Weights of a small GPT-style language model, trained from scratch on English Wikipedia.
Size: 10 layers, 6 heads of 32 (3 for keys and values), MLP 320 SwiGLU, vocabulary 1088, 2.12M parameters.
Architecture: RMSNorm before each block, rotary positions, no biases in attention or MLP, tied embeddings, normalized queries and keys.
Each number is 128 + 24 x the weight over its row's rms, rounded and kept within 0 to 255. Layers, rows and columns count from 0. Numbers have three digits each. The size before them is the row's rms in percent of the matrix's.

# layer 5 attention query, 192x128, rms 0.134, rows 0-136,160-168, columns 32-63
077:110111130125131135153143138186134138122085140138090136065122092096140132123137115090137099119145
072:139128171164139094165123099115128073130117117114149124120120133175142143148169162132127145170114
067:149098168055114096144122089188090106122100118115092164125128093134139151159158136107150097150108
088:170119132106169106114116126144122091159089124079107141113117097157134134134178097108149101138142
079:110126090093090158139132134115129112109098161146081121096119105123115115171130127120150139122150
079:174142163153114101128112122119108105141138126114208158166141134144110130133110124143137159110108
084:137132101090113142118119074109140145125164140174106121120156124100150121086127120185149122108127
089:134112145089156123107112124123147122153133120107106103108116122134133106057130110091159125111178
079:157136101121111119154133107128147144094157108114098105112117110075136117127132082157171127101155
091:103154108143144110135123153124162145088183101204122175121123121162123137124128162106126165142116
174:099138133095177154087129134107150127115146141143111119129131161129088117070112105099083153143141
107:097158138154163148143141134121154141120132161119114121145135153131092106163103137112118137156165
084:128113135145102112091088130140137135152152138124141127140102103102103132151113142107151163171154
106:132116145100136123106109089119151102161139118181130142109121105160152118087132117145151081094105
102:118119132060147138108114077109128142128127118148178091143150146106133122084123131120133121123109
119:098163103168112107138159149132110137114156141128120147137167092163093151142086137094138118133151
077:145123124126093120159119144125080091130143133128089132144140109120117138142150137148147127057096
077:132136097133143133115129142101160145130163139120198128160136151100166104127138086157085154180113
068:119163144175134137116124120116093148136160128121131134071140158131099117072120106123147135131133
070:110132101107171112120126156090116103146095154126092137144074106114125133137124190092106077078128
115:144115147123126113131124085148127146113138132130143136200150106169125110114095136160074163106122
086:121100183093125135128120112131110091178111106132137123112132119129122153097151104100177085145140
090:100104135112124078148111120143091095148058123087136148139130108160146121144133145128151091106123
098:100131115120117157142127137104138110104134121132119102133123120126127095155100126119105158123122
120:148106112108084107159101105148105114126106120122127154165112111155149121167155131176145130114105
086:126151159163075098122121141173152152135130137111142145098098125127115144140138177156180150118142
110:152109133107140152089162148107145100142120136133093131100096122174146120079127127106105149166131
128:127139169127162158099117140111155139120144193144142142131132140159103151126139128086118126134119
096:126110147113130130143095094178132102117093123139151112139154149119143156158119119115160121124116
089:135120126102177172111151141091112159110108129155126118138148143103089102087135127125077115122092
146:169096084119062115176116127148106099119141078135143116128110107118174131137126139134164121119096
083:111171148094111137121105123098119109126091137135137136109124128152133128127145146099102114148147
081:117118103102139092118130104127097123127123112146135086139078102146139170140090164146099117120136
102:097117167141143115134105158117106118138123131148125142176136142068130119132098171096126164170118
090:132116117121093126122129135109088109109096140141130134162121088169136120175112181156136122125093
102:142136074121100120143083127123139139135109146138143147102112103138167130160136146171116109102101
092:129128100175125090153178153121130120115141118089108100135106095122116139160160145153098150117149
085:071148184126128139143135125112179128119188129073126141126122147098101115115118105175089175124141
088:163145097164128113154161167148134077171142120128109092132100115088133114136154135127127159121131
089:172099149156132092099086118123137135151080098195151130095172094118133137130154143121115133147102
078:120113079170139132122131175094182116160133116111137105118105137151154111105147111117099139132112
090:086138126128122141128170144123156110125135133113086131113178113195115096097108125134125142163157
150:118186104161123151088131094121152120099109164112143124144134154160111139170108162126107154172156
097:107130100214129093090115135130161102114136129090176106156146173159127121137138117145118155135114
113:133134138118101126166139146092122141093137157129090137154137104139138136127076176151165092100125
110:102099140137133101125090146142100101142112108098145161121145143109156174129109131138160162136107
122:151156165176133140128145164107109129088158105120144152177164146126086143107126129163160139091124
095:148141121110126132156173112105131095104120093123145156119110126146125137159086140092166130146117
103:110109159129120120157100160155136100146159153108119145155101111126112150116116164105085173102111
090:144140153107161149101114138102150147146147123130143142117170142141111135107120124122112112150114
110:106120147085087143118149161136113097147128119148090134143145126101142146153111150112136134126115
095:152125096126104118107092151160144068119116119137141126185173113142161186150148145165147111156115
098:092134154159149136149094133137109134169145157112103130165125161134117107166143150103141178178138
082:140142103118089113131107130115122098127116143091134116141129099148125147142134134200148112071115
097:156121110122121107127054119158125122170106146122171109131130113145144146146161120170146042120100
094:154112139102137123105177109135108120158139148116082120089109160118164187117118111155105169167174
107:138067109117093096165100119171127082142108082107113167134103086148123112138128133148152082131111
099:134143142110177109154156165153098127101154110163093154168125141112099119141138169107134126137154
098:137137153174153147119108094126168144117173120087126145144172115127115114149175138139149145114114
118:094118117129110128104164100090124140143133124157089062102132112148139093095144101122104124124133
106:129107119162074133144116106130104131142127146114131157096151101137095115121151104110116125119119
102:125108107111138111072112098137135145104155170105157098139151139107113046125130127136146132153155
131:110137134088122118152111115131110136119086111169124125102109119120110144118153146085119107117116
101:150166160102141114086125167128138157152136142117143125100173101113115123097121144100100112132129
053:143089127126132131112146155140104184142092166096144095156077154107121131198101121124108120122120
083:122106153138153124112138140153158144136108083139138183131124121160141182134129182101144121150104
065:139085121135158142148123128081164117108146099139109141128115158190104190131112141103175136144138
058:152132125142134102131116089141108086150073146091127160089141122162129160126141135146137097124151
074:074169133132141156144168176149128195131157140124086135122141128096100102133130115128085177143139
093:178101114138104116100137106101126160138112113121139117148125100162157112152137165157143167101072
072:081134101132131148167158139144128164113167134094086160157128072120103071104121097161094132123141
089:134118125112110100130072120132145099151100103127161120107122124179152139149166175143155162088107
112:138151132174146157113148180122148153101158136128107131112158160127089136109121097107097148179154
099:083157157058126152145167148154118069147119148118113135132071127123157154151106137110088127132128
304:148099117123084109171131132162112115145098105130115154120095076134149127162138175145165119116097
087:190113123116106112096129120162114135165115137061137182165147113134132145162105182114125153106160
078:116146147122095134103132147122121065141111120102140120138144147090162146101133111172145134128080
100:135140168117132134081117106129133166098130162088144094170170133133139124118122116141117153101123
101:077157143086150112167118120138136094138171134129119133137091157144128115099154098138118124108137
094:137122107115165129122112116123112081149136138099144111141121138158111118109134118138110162095114
069:104171094169141131105142150180126138134130137142152155118148141123118201071158092127160108158128
065:113132158132083145151154126092161086156133140138118096099126127139143109109090122114104157156148
091:110169131130150168149166122076156161143169142145105142093119111149142079100106103105125126099130
078:153118070146155091138109090111101109096113132149086143118134143180101152132143121105155110133128
108:119159138121151129130145156165146127155148154086133113095122092131145112124149116156078124095168
067:149113146150128096152084120128141106108098127181159112093136137189114158120124121135197063136109
110:133099138106104100140100085129122081149083093118157109123090122133152140108144136149151068135088
085:149169124132094162122098117129094102118143125160142077122107107133159138109115138154144174065126
081:122116109157104134162158160133131140111130124104096127154179096116112115171131112133119117143130
098:168156138178138142115138110083144169107158166158100111073138144159132122152106102126102146112130
091:141128102138101140102115105128134112164133090121171085161115134141136085109136127122135135082106
087:087133121133094120077140128094103124138096136085113094109127161094119127068161106124113097159126
083:152151121137179137093140140144130132102135181104122151083166170144086115167101122106103133137169
104:106144129092119175116130112079120131110098183135141146149074118130140083126146133116141111086114
117:156138156158143109101131102077112111103125125122123130136156125181121091086140057133123147132145
104:151143133186127127086154143137124134106157125088096133142171130143092118149118084120112112171128
089:175147159152136150122132084100150106119115132131181111114152131107111135121100113161126144172123
104:164099110111084112161139134191087111108125074148130165128123093148164130180122180113118105139118
099:125102098114110086155110121133149071111109116134132151162089103145143118180153167116133084083084
091:152131129133138123099132140081119135129132130101129112083120128141162118156119135159138126121111
098:107155128125153166116174110127166137112152113173115125168170150104110127118088115121101158182115
087:113116118107106189151174133092125129137174100109117114095145146160091107092105046154121160150138
110:132170149177168171132151140114132147146138166092147125134175142134138123109115119141100113121130
085:127101116102122122166110137118077126162115114111101154078088107138173117148150161135130152098104
099:145150132162161149089156160136125121107165131130124117157174154119082141092116126084136146138147
092:103146132071177123095161122152153129118131137146105128129096168153117146119132152114097184122122
139:133104120097086133124161117170111127153130093150113150139088102100140147117109110136166152150122
122:127129116125102138144119113207117136084148092165134135128116106138102162135131130157171140127130
086:124148149111151168097105138101113110165100154033156119125116181133140105118106121147115102123114
091:123110152139163117104121128131074102144164129117152096159143109166093150141120112114099120087121
103:085192120137156118112106126154140103127134144167176131127105125147152134110126141121139103090125
097:107165101116142137129125170063139120114163165096174064098130125127114123126138095142121108121094
092:187115154122087156134138109135092130124130103122146111148129125120185178161082139126118113110130
095:090125082106099117167117124101119108135124144114109160174100110140134127168171132097161094117134
104:109117131137152151110141120093164114102137101131118082148130155135126150077132139071091117143151
088:124116100132115075110114085141127120142067100129153113128131100148144127162149168139123085116092
145:101163156154166127114123111159122145144143138121154122113133181133122132101121081150099156142194
094:168129107135123099134098106111124113157083137106127093082095109134179087128136117161131133123117
093:134111162160133089155126107136132113156114158105119127092125114112167143121136147120131121069084
097:108131094121095139108145124092130117148138110139088137121090123133164097073137102135136129127129
091:148127114129130163134203134144159129111164130133162154154147144097062126089119090128126162102154
108:104134101156157127098136165071129145101147115151092130121096164154116117153143097157129158148164
078:171114137142131124163136165122140120143175103128127129112186118160122126117133129103115123071117
089:123155113148115167112130125128060146146108146109153061142113164107117121129113123149151119174096
075:090121133127151119076150142116133136126109127136072167140102105149120136190150156103157161144129
103:138139129106119141102116103123107077139119129129164122165115152143136130132119176139103152123131
117:116140121149140120161129138122153147114154176138108144097088141135108139144157136145124129104129
103:142126085110099118163117175111148124088132105116178149088132159120102131124096129121174107148146
069:128156103145127137091079155100164123133131154129147080128147151122113100117082150124113110137168
081:170111112169081116158135117132139146116104152095106141141120094165147106111143142167167099142093
092:150081091156123090168123131162099145132107096139161150112123092157198158154161121141166131120101
096:186096133150073138128079133178132124158135156127142135135134106128126161095146129160142116114113
103:179089074171091095150109113153115149118133118118144139127134094166149128170121108137141120126103
098:155080130141126116146103122149145138138117127112123175150125136111091132179118161104127091100110
094:095115118148121153150133103111139108098145144143123174125135132179147131100146103110107144104128
095:075168092125096123127133162073123108145116132141151145107122135140157128131145150128088124143156
088:084191119154106161058204161120134139112158140138119144132142147121085070113120150124152131123128
110:094156135106151149076159152108162110110134169120107106137130156127100112127103113084099107151152
071:120126129096099116138101097117116117118100108156153176117152126162138123109176185163144122117116
074:149088140135098108157116148161110142140111110153151122122110123104181138145160149174135118080115
081:194099173124107103134093123167125127135147148111139133139136120122121153118120152136129062124153
077:127132108120108125179112123146108125140094095128133139100125130151160157171131132172143121100122
083:170091103136153100101115100128126182128144150108146138131120108116134147137085132131146089086128
084:098118143133141165129127133127148095123178188110147155150110118147161094123176101139121155119164
086:113133127104135125134099135122127076117092119095079147123112152115083164154117160093127099148163
088:110171146153184139111173155137126074123151138134119136104146142157111145106152171101125104131128
# layer 5 attention key, 96x128, rms 0.118, rows 0-72, columns 32-63
092:126109129138137150101134128105081116148130114117096109112130119071131122116107136149156150148118
098:121119130079068097131145108165143149148135144132166130131165133104163120129105155159125093096131
105:118114129122120104150159124165112111151107074171119126126129126117132142133135159132144097116139
096:127133080091105085177127117152119140141133083139141114078122113119120136182147137162118108126150
101:094100130152116091159132122108126121124115136132110150143123117136109144147123146113170105130064
086:134110064144113138115095099167150153091144114129156174133163127141107110075121140130122144101162
087:117103118131103098168117117164107168137107146113141138110098108097131130164147122187168071116101
097:108133181142102098172134145134122141158123152133139106117118129125152145145150141151146133109083
084:145150118126144081161125148099161170127156121144156079123162139126129165166139099153132107114117
101:102170113153150161110149149097143123112145130132110144136151142082087099115095153127094111116141
118:138105122082117087120125168128159109151125126094141127118136138064115157106107120148090150154153
118:161134172133152129102144142134120125129137129141091113121171149172087152051117122088108147151171
105:152144053151167084156154098142142116116133138120115151142138138122141119139166112140168137107115
111:150093160115078137124131133135098155179114128109139108139102140062146117109137153130144102134123
098:141180176133145142130154139086133117095165107136142156126142213143106139087134143070108163146194
102:087091075094119148107134127124112123104087126090057065124143134113135081113147169126114104144157
083:117105061117125098128125105121114147134117095108108163147114113080107158137122128156134117112126
104:147179152140129132092140130123157170085137150154175138115107168183158159110118135149137117124145
102:111105129082151130136075126146124107106151145136124162135160147151146117125129138153113083152069
094:111121115130089100140095085152109117134150052131123094142125134131146171155198104134129153144126
103:143128094110132104106161159109163121112183113135121086122155156152111169138142110114094140160156
111:109085167105083110121118101160107125161095124147120150142122124091149105128154166159181134122118
096:137093154069132149093120097150089069146083096142135158134113134165187138118134132115117129121115
107:127146122147136141168110164119121190103168187111140114116144145115120163158116131153149094093149
175:133071128116104120115113095137099114196086105093143174133119122105148122132165150150162136108085
075:128105093160115096132133093120115158131140124131163162163085099133108112126137153187182093114079
099:102134048156100111132142141129126149115150081123173111127095137126128133163113128138132138095158
100:118125143137153151095131120135117124108134129180135135125108137148153129098095073093139125143139
096:103125155088176137146131126161130115148143136166132155140092145104123130095170165121102131107108
111:130152160147148162110158150147169132113143110138125114147152139149106156157064075083110123115160
090:135119110124119142152151104116140106203108159152141096114062113118152148140144125123106141119109
105:095128172133145124125081069100181125158121133118107139137113126123101108126146138118104091156135
088:093121101078137140151087145119124102117150134109100133123120111135137115117130053073120109136151
085:139167193145128171104139157111123148135152131126146146147130164163136138124151161166130145165124
085:178120171141127137125141093177096116126146127120133138070123121135127160124166116164125124126155
084:094187118131105195142126119086115155152115126116134147133124103146139128135098117116108090163145
081:103109137126134121143119138104158116101120118129120110176123163143124067131134160096172141112120
084:128141104111124140120133154139164148156127155075085161182119153119120109130117106124106141141138
066:141132079115130099142099135096145174137170120112073130102133093135147084115123082144086124126110
102:082119126134121123110131187133115139167157141113111179102101128142132160142138102155096163163133
127:143192126124141132121154124128168160083138153148135126098138146107110075121115137098119127120148
110:122131144145148156129164138094161140099159132159125089145142131137109110090091078084113098145132
083:067107138105141125122090111109128178174143136158055133103133133139125092120176113140111181145142
119:102113106147077114172107107137132121135120139107121119130096112122120102184101154139134108135138
123:106125151109175137106119164106105123140173132109124129142136146157115114087103106131097123144112
102:111143130167146154132103122098128120139134126107122158110110141134146132139135151138131149124132
119:159122136115150144103161128127121147086174139115110122095152120148141174110118076116085135131181
117:143121106118170127116144156149183137103185153137132154081149142134104135111102077117090093133162
081:167101106141099114070095149131142133111138096138130104173142137142148177097130137113141184098152
087:165127172177119128154092101164121122105137107152146108076146112111155132126124152138159115116131
090:091128111087167087188132090143150121119147121128127121097118153164144134107153092146145116111114
094:171132131119129138103106144157141151110123114140145142088151145117168169144119105160131118147147
086:102123087124090172129126119123144163134152137141073131120112092169115117147112085147111090115138
114:164118093132135131123087132177111127157113092127173177106134112153132168117181143170121154132105
076:136111134129126154101161138135107108181140145129143118118134145152134190132144089151122112165124
093:116139131093156128102092154131108098157145162098082152155155141137095130134086160138117136153117
075:152158107134104106141115094151167126082098132114136130099132148119087126078104081111145119129127
088:174170122106155123180114121146137117095132107133121169162140102129108108146100131132133120086104
109:100167132134181123100152159138156129142162157108122160132124175116100139115109127115098129152148
112:142144104152122128131148147139159109089148120149082170116142153157117158107112095101142165139160
101:120093119150093136159103120155115150087109130168166121108127087112170114128135131134171083123119
089:107123100117124107201132083141147134141150166087112128146139167109190136110160123140145189132134
119:145170112099134150121149118162145124105152141139083148070114142139061130122160100085104127126135
120:120148138127070115135131126156125103111088149138130103144104092125122107153141169116152120126130
080:148115137157141118130138152047143161124157139118147108168117122116120119124108109139140124153137
091:133136134140139092137115100196120115155140164127092101078111136125088121110129125145106130069154
128:135100120108111105155094110144083091152102092109153149116115122136152145121146126148152117134098
088:160126164164142129159101112142116152169114124079141143164119096114123105127126147171170116110089
115:148087130116102117148099099151108064166086093107153144151120110133171155141171170147146149126109
100:134120131083102123167158141102091112148071130113154108161112091107157145170102144127176088126092
093:092115126121172127122148134105143142086152136120126127164129144102101117110094096114104138169131
080:080134128138124129089163135158116145119127148096106145103119119147166174091130104115083200139137
116:123140113132149146105175156116138131098162167127101087141133163126095108107084131106110126140149
# layer 5 attention value, 96x128, rms 0.0861, rows 0-63, columns 32-63
100:159135153142123175120143129133094109118116072152164098110184137135132123138127125115130102148113
100:209122091103140103114106160131140090134118155154089120133125145129130117136106159145127105157148
095:124154136164124153145122128144131097152091088143115114160100135126176128143148127108136172158153
101:111109127115132130127148154111140135117149116154162113135159120137113146149143122092160117064137
102:134118140172143118094141125078088138114121123126138121104138142134106139132137144123124114121127
107:130107051144142116062120142116159109128144141189160132080127128116131147103145127156131128143084
106:080096156134129137164150100136110136132161147169107105115186101120150070107128143142147131108141
086:164133103096124118126103120160167123161147126143097109104097128175087138137134155122121155140146
101:084113103146149138169105109148115114108147128097128142148201140160134166121095133144132171136090
098:145147146125145144118140120125104115129101144118127131117161148218135108137105113103150123113119
106:116113144119144149160182118132083073143097150084113074152116089125156130157081154122119159124152
098:137119152145137105146142132132087166142165145120169152215155126122148113141098138098158106148124
103:109093160120164091163137120159143119144123101083135107127113125085141120112122127088137135142141
093:117113141135089114097103118154110092102115127161141115164077114165129113170098105143134152135137
104:161159099110134136157089149117137144148144090061136124110150093117149139129094156106162130101122
104:108123088159118087124122122139145126157138093143129109121155138185112163166135108107118139165117
106:145128107115073154133087138167136140109139142132116155108119130115120126067103111149128118151122
109:125159145118144121108132119096115115123115171151102206142111145140168093117166162126166124148108
095:136110119106141153120151162119107123130121157121069137169114143114141124134097096143120158143124
106:161106134107130137125131122120104104155138099151142126160171127184149117113129165127112100129088
106:104102165114127136118131133129129099118122139096103121081088151132135132112113115143155127106099
104:140109159101095147144130137185129151121123166097149132134135132118145117160111113099145106103114
101:160106118119125143089151135096135100110119122071122124138145103108129106126091112112060086172135
100:157132127096162120113165092147168127123116146083108124132140161137098155114126155146104111071103
092:111146115157125130095132123104090121140123107136175141130115135119103161105140116133110104136116
094:157128141097114153119129111106143083113144112088128135126095115188151129096133142145108142052117
100:120115113119107143118156160090129120110132129128092140134142098056127081106141122131146119104152
100:182114180124158170122126108135104158133135107108124104198121147164129109160090160114129122110118
088:159138132138140145116073116133091073116115131114111153134114140129110169148166103149115127167163
086:088114152104163114101140155127163157162128141129085122165142125148132142104162128136125071109137
100:126121154180146122152144154153143129131125131147091190153130115130135184075130078144118122130115
097:122132121146123138115138123157122166135136145130129102064102121124104069106114145149122062134119
087:135147124123154159124178129089099108131151155112165129112122104155112102109145132156121099125119
087:133137134123123124114117120180123103127150111151103138153148145098141149169131156107108182140078
081:184102145099111122113159133143103165142151183153132155142182100115101127110139137144120135092074
084:159130117124133093136109139110137155137148145107172110151117162098140121159133188143147132151112
077:055145135112152139148097117141133114117090124090086137166156107146106106145131101150125143107171
089:123115145081128149162113082165111106127141096123116191109116068111124120086121128133168103131107
091:131146191140111143138109118083152119145107117107142126092147151133128137117130123130132088110136
080:127119112169121125137124145108076091109116140119154145139125150210140130119178133104100131127137
080:106099109125141112090129113145170139137137152147094127110113135134136109106159135155178125141132
084:128138089114117115123169143171135078144158140067099146141148168147139102163157100126130127107132
078:105149149114140133133127117166090123152105126139076149133142161127127135096111133126118109127120
095:155125070092132143154147127129132113137119152105096133128107089165125113130149154124139119093130
094:102163140096147150127119125092141158126210115117141157133090139110115140114158161117095084085130
108:175121120161124106156127126160103123116136135126135161175176112168120105108114097119151134135106
086:115143140146135161161113134147128109096125151115131153135152140109102097126110063139124155141172
085:107121096077148156124134120111126114131126126170135119130102064131086110092127094135128122116100
094:121116105115123134158144161098150177125139136156111117140113151139158151148131135118131144143141
084:140136109157136117137104110180123122126122125101073153078143134121142118150111130113103093124111
089:072138146128119138104093142101125128107099173108134119099112147128116106115131180108095094103140
085:134118104179133123181127102133128133096120168093136124093125131118159149082120160123162129108125
080:191129148115069110118136103142150148149147100117094124125152131120110128143089096127121109136110
088:139147126099155142139133126122134164150173143135120145131140121078132118091154139182145125094158
093:158123150110097134096124090100098123119114101139130094158158124136134113098153142130138107141113
088:118120133144125118147135120127146144135136111098135109150165148166119141082116122126124142096110
087:138137108136139127107115166109116136148132144138118085139112103119139132186156174114129118134129
089:102123177189126121153126132105136120150145073119119117129104118073112135130130142153130100113142
103:122128091121142177140131113143166133135146156156118098144092088123143132084115136123172130088101
090:157123117081130169117113153103156140145117118159116149147071107124096177081163082118127134117106
099:100143173142136158150162118125127105135086113091121131071149122135134123099171096126097122119164
090:143136148150123090115156160147125107102094148105146189123104148134109139094134163149137142166097
085:161131106160120121109141118146099173123109123148123121168194122123104115120085151126112164144093
087:122116107132135125165138081114125140131105165150104128108091142127140111108103107133141147147114
# layer 5 attention output (transposed), 192x128, rms 0.0921, rows 0-127, columns 32-63
096:150097140143149105131126134114126113114148132111121093155090131121121124144085143144109171118097
093:089148116134102158144103098119143094102150092126115116102117076144159107137135126119120175069112
096:140110142106112116140162136142159099109133108151148105159162156129114146122095106112148089151099
098:157088143137171089105109145114123135114095111154127110076112140133120118131078158113101110169084
096:152107106110135125091127166134129106102112098105116158083097136150147118158122120091135146143062
100:106145146133106122130128115098126156179133103108139148157071118094115116162103152127115132121121
095:147128132154124126113110164124099136116110110159149118145085143146089150150150109105150077178117
096:108161120145107136145142095117122150146137146090113159138144107120148126165142125163120182093115
097:143145105127147109124100099066090109125126129078135150147117133091147129171152166148137138116136
094:111128108132093105131112159146126124180146150106107102161130140099132146135143130140116126130096
099:156105113127118131140166166109109114085148133144121114121189160163109169101121101095168131176108
101:127134125133133111166121137086144095128159091121138125110122131079137140166158153124098142142117
104:160130118138103169135136114075154178116138149104119130144106133143150163139148142162106117072111
101:162148110123137091144110144166155155161168087151115068147169085126100147112136092135152141125121
102:126112120130100154122125128116114166114105172117085141148141132153158120133131128126102156132086
088:194107160119166141136119094124108135133070128138099182158132136098149162127110132140154100160155
105:110144134115144114097158111055101175100110146129110124105132141134129148121162161132059143099112
103:106115145122095133134114120154163092115167101143173090134117126145120125087139108127142106136092
091:124092150116137127115106144137127098131111103156170123119154140140112136090141125120147071145132
106:107132129145123141177106122135140140125181075105114083148124127109134078133120095127129175136075
103:119142098100089119119116140126138123109129103123102147137155137138104130086148101161128145170131
093:122140107086126077110163104126107116105126102152110152129085132155113103109126190103104137141127
092:126111122187151118119095153097139131123114128150120143133099164103108097104173102115175127096128
104:118123124117074154154123126143147139118153141070115118109122098171151103134146085129105180143093
093:125102143136163109132164144082098162175112094112101136102111101105141145087126172129128125141125
091:151143109139140102111121082164094096079120132127119114138117132148132145127115103140130130149108
098:118109111144163135088137183119133120110132125146119099143116151141111131104113123077137084164107
099:144134158084078110158105186149128100129145155148138130124132106118145126154127094135118170129123
100:142112134149125158125162147110089101107115156109168108125102095144132157091138123089153109074115
102:113118122134139111126140132156110121128114082132155117078124171107102084134109143137142115195125
101:083107105110101112086085127122127157160118084103143128138096159157140097149148141118141106111115
095:097144119125127150149135095128136165121113183135101176153161128096136150108158139142132125110162
107:114135162130141114159088104097066160125137138151138181103137150121107138121133158157061115161148
104:123123140112105119089136121158126124160093157172153110090144168123089119097160109140121125149168
095:136144142154159136146106130127147153141147169151090170103120129161125102110182161120100118122171
113:108148122113085136128140092134076132074133134139167106163081148126163107138136120145115144105117
112:133126111144128112121125113129125156114131170132130147135144134140084175074164102162129133125177
116:140105101123146153101139102154114079041135091178136094094150135148101127103110110140141160117104
118:120132096108094128132157152130081143141109106133145146137164067078124099138107109093134123126120
090:120076121103081137159113138123140080202129140112125125121173098136112152113111095154109132159131
112:103132125126175116090127099115140094126119099104132102098138087184122121100110106139153135163118
105:123123146093117117128117106113154138123125130107128179133106134175169074121073127098127145107136
104:110159149153159116103110138131108112183127153076127145136159117118111106125135119131117121171143
107:111137133126152140118120104136084141106102130142151090123155116141123115103138104178149109118088
106:131112136122122139121123119151106110168151134111107126176157134092110119133137158155131130154100
101:145128137106115191106139102125139186168126131120116136119104132088071100142140126131139150148121
105:110145132148112123138143132068132079155134151082161109130111151123118105137128140079137134103132
112:096155097114157108119073140153130143131110118154144095115102099171095124128177140150131129127147
118:094132098137073162157135114131143155128112118100110142174103121121126128148126110157117133123128
115:146151162135123122159163150089159123156134129145108125095148089095119102096077106098140126115143
102:110131147139150156134163111154157146166127118145096119119117136134116085115085143121128146104111
114:149089102159155097110112120115138100120100135158148137117086148081099112124130128125089127164120
102:130089139141142135107098136134171100164133122149092174142132106143118137104121113119158118151163
115:105156133178119155131087135150098139129090166126135105153130104127168146102147132129100074094139
109:122128148117131107105140134127096124104090117167122091151100131112121132099113143138067143163110
105:117132100116145134116141149112106112149092113128103109163113139084159186119078137151141121136121
103:146134131146132129152117121133150152063170150095119148143118118153104128145161118136085123115139
103:120118097136093172109122146088163123148120138136160134127087148115119131090122120113106140118155
108:162108133104093133125146072187080116153125113155188113148133130063140112134074100104131132120121
110:107123149124119147099111136113093124113078170157146139099128132166174111142123151104130123115116
100:124138091177145087111123158155168141202129142115138166081105130097086142127144115139136170109154
086:111149143109130123154107119151134138120163140114133112167112120169162155102171147087082116098151
106:158112087110142150158156134142169114139141119110077125104141106120118109148115100158129122095151
107:129131149118152110129137085164155144128113090139108138140128123119115113159133119135120112113099
094:162069165141111110134090158137157162128110119123110146113144139160120143120113152172105114077114
098:152124120113125132137081138143131136082132115158164146121169123140129115144118138113131131139127
085:076134131142154154121167171083134130134120090112131126140062116151151107142186161156121154135154
082:119140151109107159142158131128153118103159127141131111161146139103144100129114108068142110139093
088:127106150091151110092171147156110137178139138130121099135098149123124128164110109106141151178119
086:114144123128112116066140133106146158184122127129103114128128134146121113154154119139118121138118
079:144108087121093125117131140073079098130111151111093130126135068142146116141071098183127111097099
085:087120114150103176130128111121133136084135132121137098161135119152157141093094132159130153112157
087:159097147147138088130097144093128192145097122109124114105111135170117114144123125160047106082158
089:100134139112108150148194109117152151146121146127137164156131099106119139096123145089128136158130
086:105124133133114149110167135122119109103139151143180091109106155119130141145143139132114149146154
092:117117146139102131125119139133130159103137156136105163147116108112159152137131136142062136125115
102:120143133131124103138121163093172160164090136141087155130131117114141104120127150090149137119115
086:106170093163093135177165101147120106129155149138175095172138096079112124137151113130118086114119
092:141150107103123108132117159146100136107128181144149099139106100145122121141075143129126131136117
092:149099149152140119089119198124097150129154173092089138108111160130128128161084139156101101114132
105:105121151107118151123146113112159138104130107131120139177099140143162111112113135107135113126118
082:127162133092096148116169103099154091103117136132117167146138121108119119095163161102132130171083
089:123148124122090129055138155123120107171147131089088124155092137122138114148147112137134115133082
098:166157146123124137108111106106147130149121137087107107116144102180143106112140122149133159112134
079:133115137131172151126164137135159128092110151136132132079143147167124112130129119120134129147121
096:139116139133157108128095176117162169126103140121092165088122126159107097157117121150111130119153
099:146125118149165132118158142097120113163157124110160128115140133134126139141148123160147129120159
096:152126144109105125165182102141108119119090133094134123134102117128149146078136142141145135140165
085:118076142151108135164184124120091079154163107114173109159121156118135150132114111126122156154130
090:125181145112112116171102137093131159114144145166132142125134109112116108132113094127142139155072
095:129112147124129117117133182148132160118112110136095149099123160167143103137104138104117130108155
096:124108138135180123128121168110127159125097114127095159105125154157133106105106141106144130099168
081:167103103150155106156119147136098156112160136136140136065142130128122183121125110143118138138168
087:148164125143125143145111058138127104113156137098128125135175079114151116128159124136120119103131
101:106172127154110096149086098136133103123137105146157149143087133113099153121172140115097086091136
092:161093136136128113139125115164129103136147110122170112070133197166142138146140096124120146144144
095:142113131134138113143139125111160129084184124138114126130143172125117147131139138115106137143134
094:097126113122119117151158146088135125107119135137145132126098128128100124146128109126091210135114
093:137128134127175144117136142147120106118152120122117115121134123113113112149113126109120055139128
100:092174172132133177123124118152114148119144153124158143115148118148165135096152127132160138142122
086:113134152099141080151101121116139116144127160137115133115079124127119139141129135192125085114141
101:072125085147103133171118134105121082164125130120139126129130141133098061127156116159122105084146
108:146137136154108129115146090124063142130111152103130132107128131143127106134128104173120087122117
094:171128116117166137107151137098120140100109148156100114140133154162153159152078153096141150142139
090:111155125096118124142121157158123134160164113137148145151136135093112117110143128133136133134140
097:157138118137131115170130160107147142125148118152135130187104076178152152151135145148128123110134
096:158107115118155084189114105104105146114151186155151180087107136125118145113143150126105148076134
106:125095105138102152138132166131117126122128124130107095173127122159144122135092075113139119107092
107:097127135133102152132127126127138130120169137116097157143154158173178140111115134163136164123111
127:118124079167130123184159154145169092143163119132149110163142102084112146127131103107143097089134
094:156130141118114052132112091131134118160130116155122108121128117164163181104082149152140134130145
094:110119106165160116148111118122127099122176135106145126122107140083072152159134146145072109151161
099:137143106109112142146141116123134126108100140127118107165121129152151111158077140128139084097120
094:151158111149154157156138106109115144113120145148142143095147126158108124102168105080104109135106
098:143143126151118155143159135108109126112158177127109118123105132128172153109118091145096132107154
090:167151117140140146119137133161087098129139132111122145096170119115134088121127104058141134113137
091:163142141164129107164119110105171156166132129111107197138119166106093122140161141153096132098137
099:131134148134109116100108149148129147141163120098139124087110131142135129150108168137103153147155
103:114111156123098118145112097130122121173121142109149133102122113153116119119133141143129123080123
095:127105127161119125134159129141102124083160086128117149107127105112145135095133150125107077095105
100:130153118136137143181105176120121129147172146119148158155081086094126130137174104156117140109135
104:155114145103144132117086121122125119156123145107048131125113143116142123123097106185155125121107
110:115108125120082114144134143167141131155138085135112154150135145136138087128109116103140151140130
099:131147135137124064123106128155176127147124103133085154134118152102131124151100151142124156114131
119:175130132104158111107138115096089151099108159111125127080131157163142134109105142150112149173139
101:171144153134137115122119109143154140093152171154126087114160170080161172145144102110155182137150
091:126128111100113134093172146137137102117152104162117097131157130113126142112109121101138150141125
102:124124119139086143158122142137103125124108132136145137114130167111127087153132108098153125128122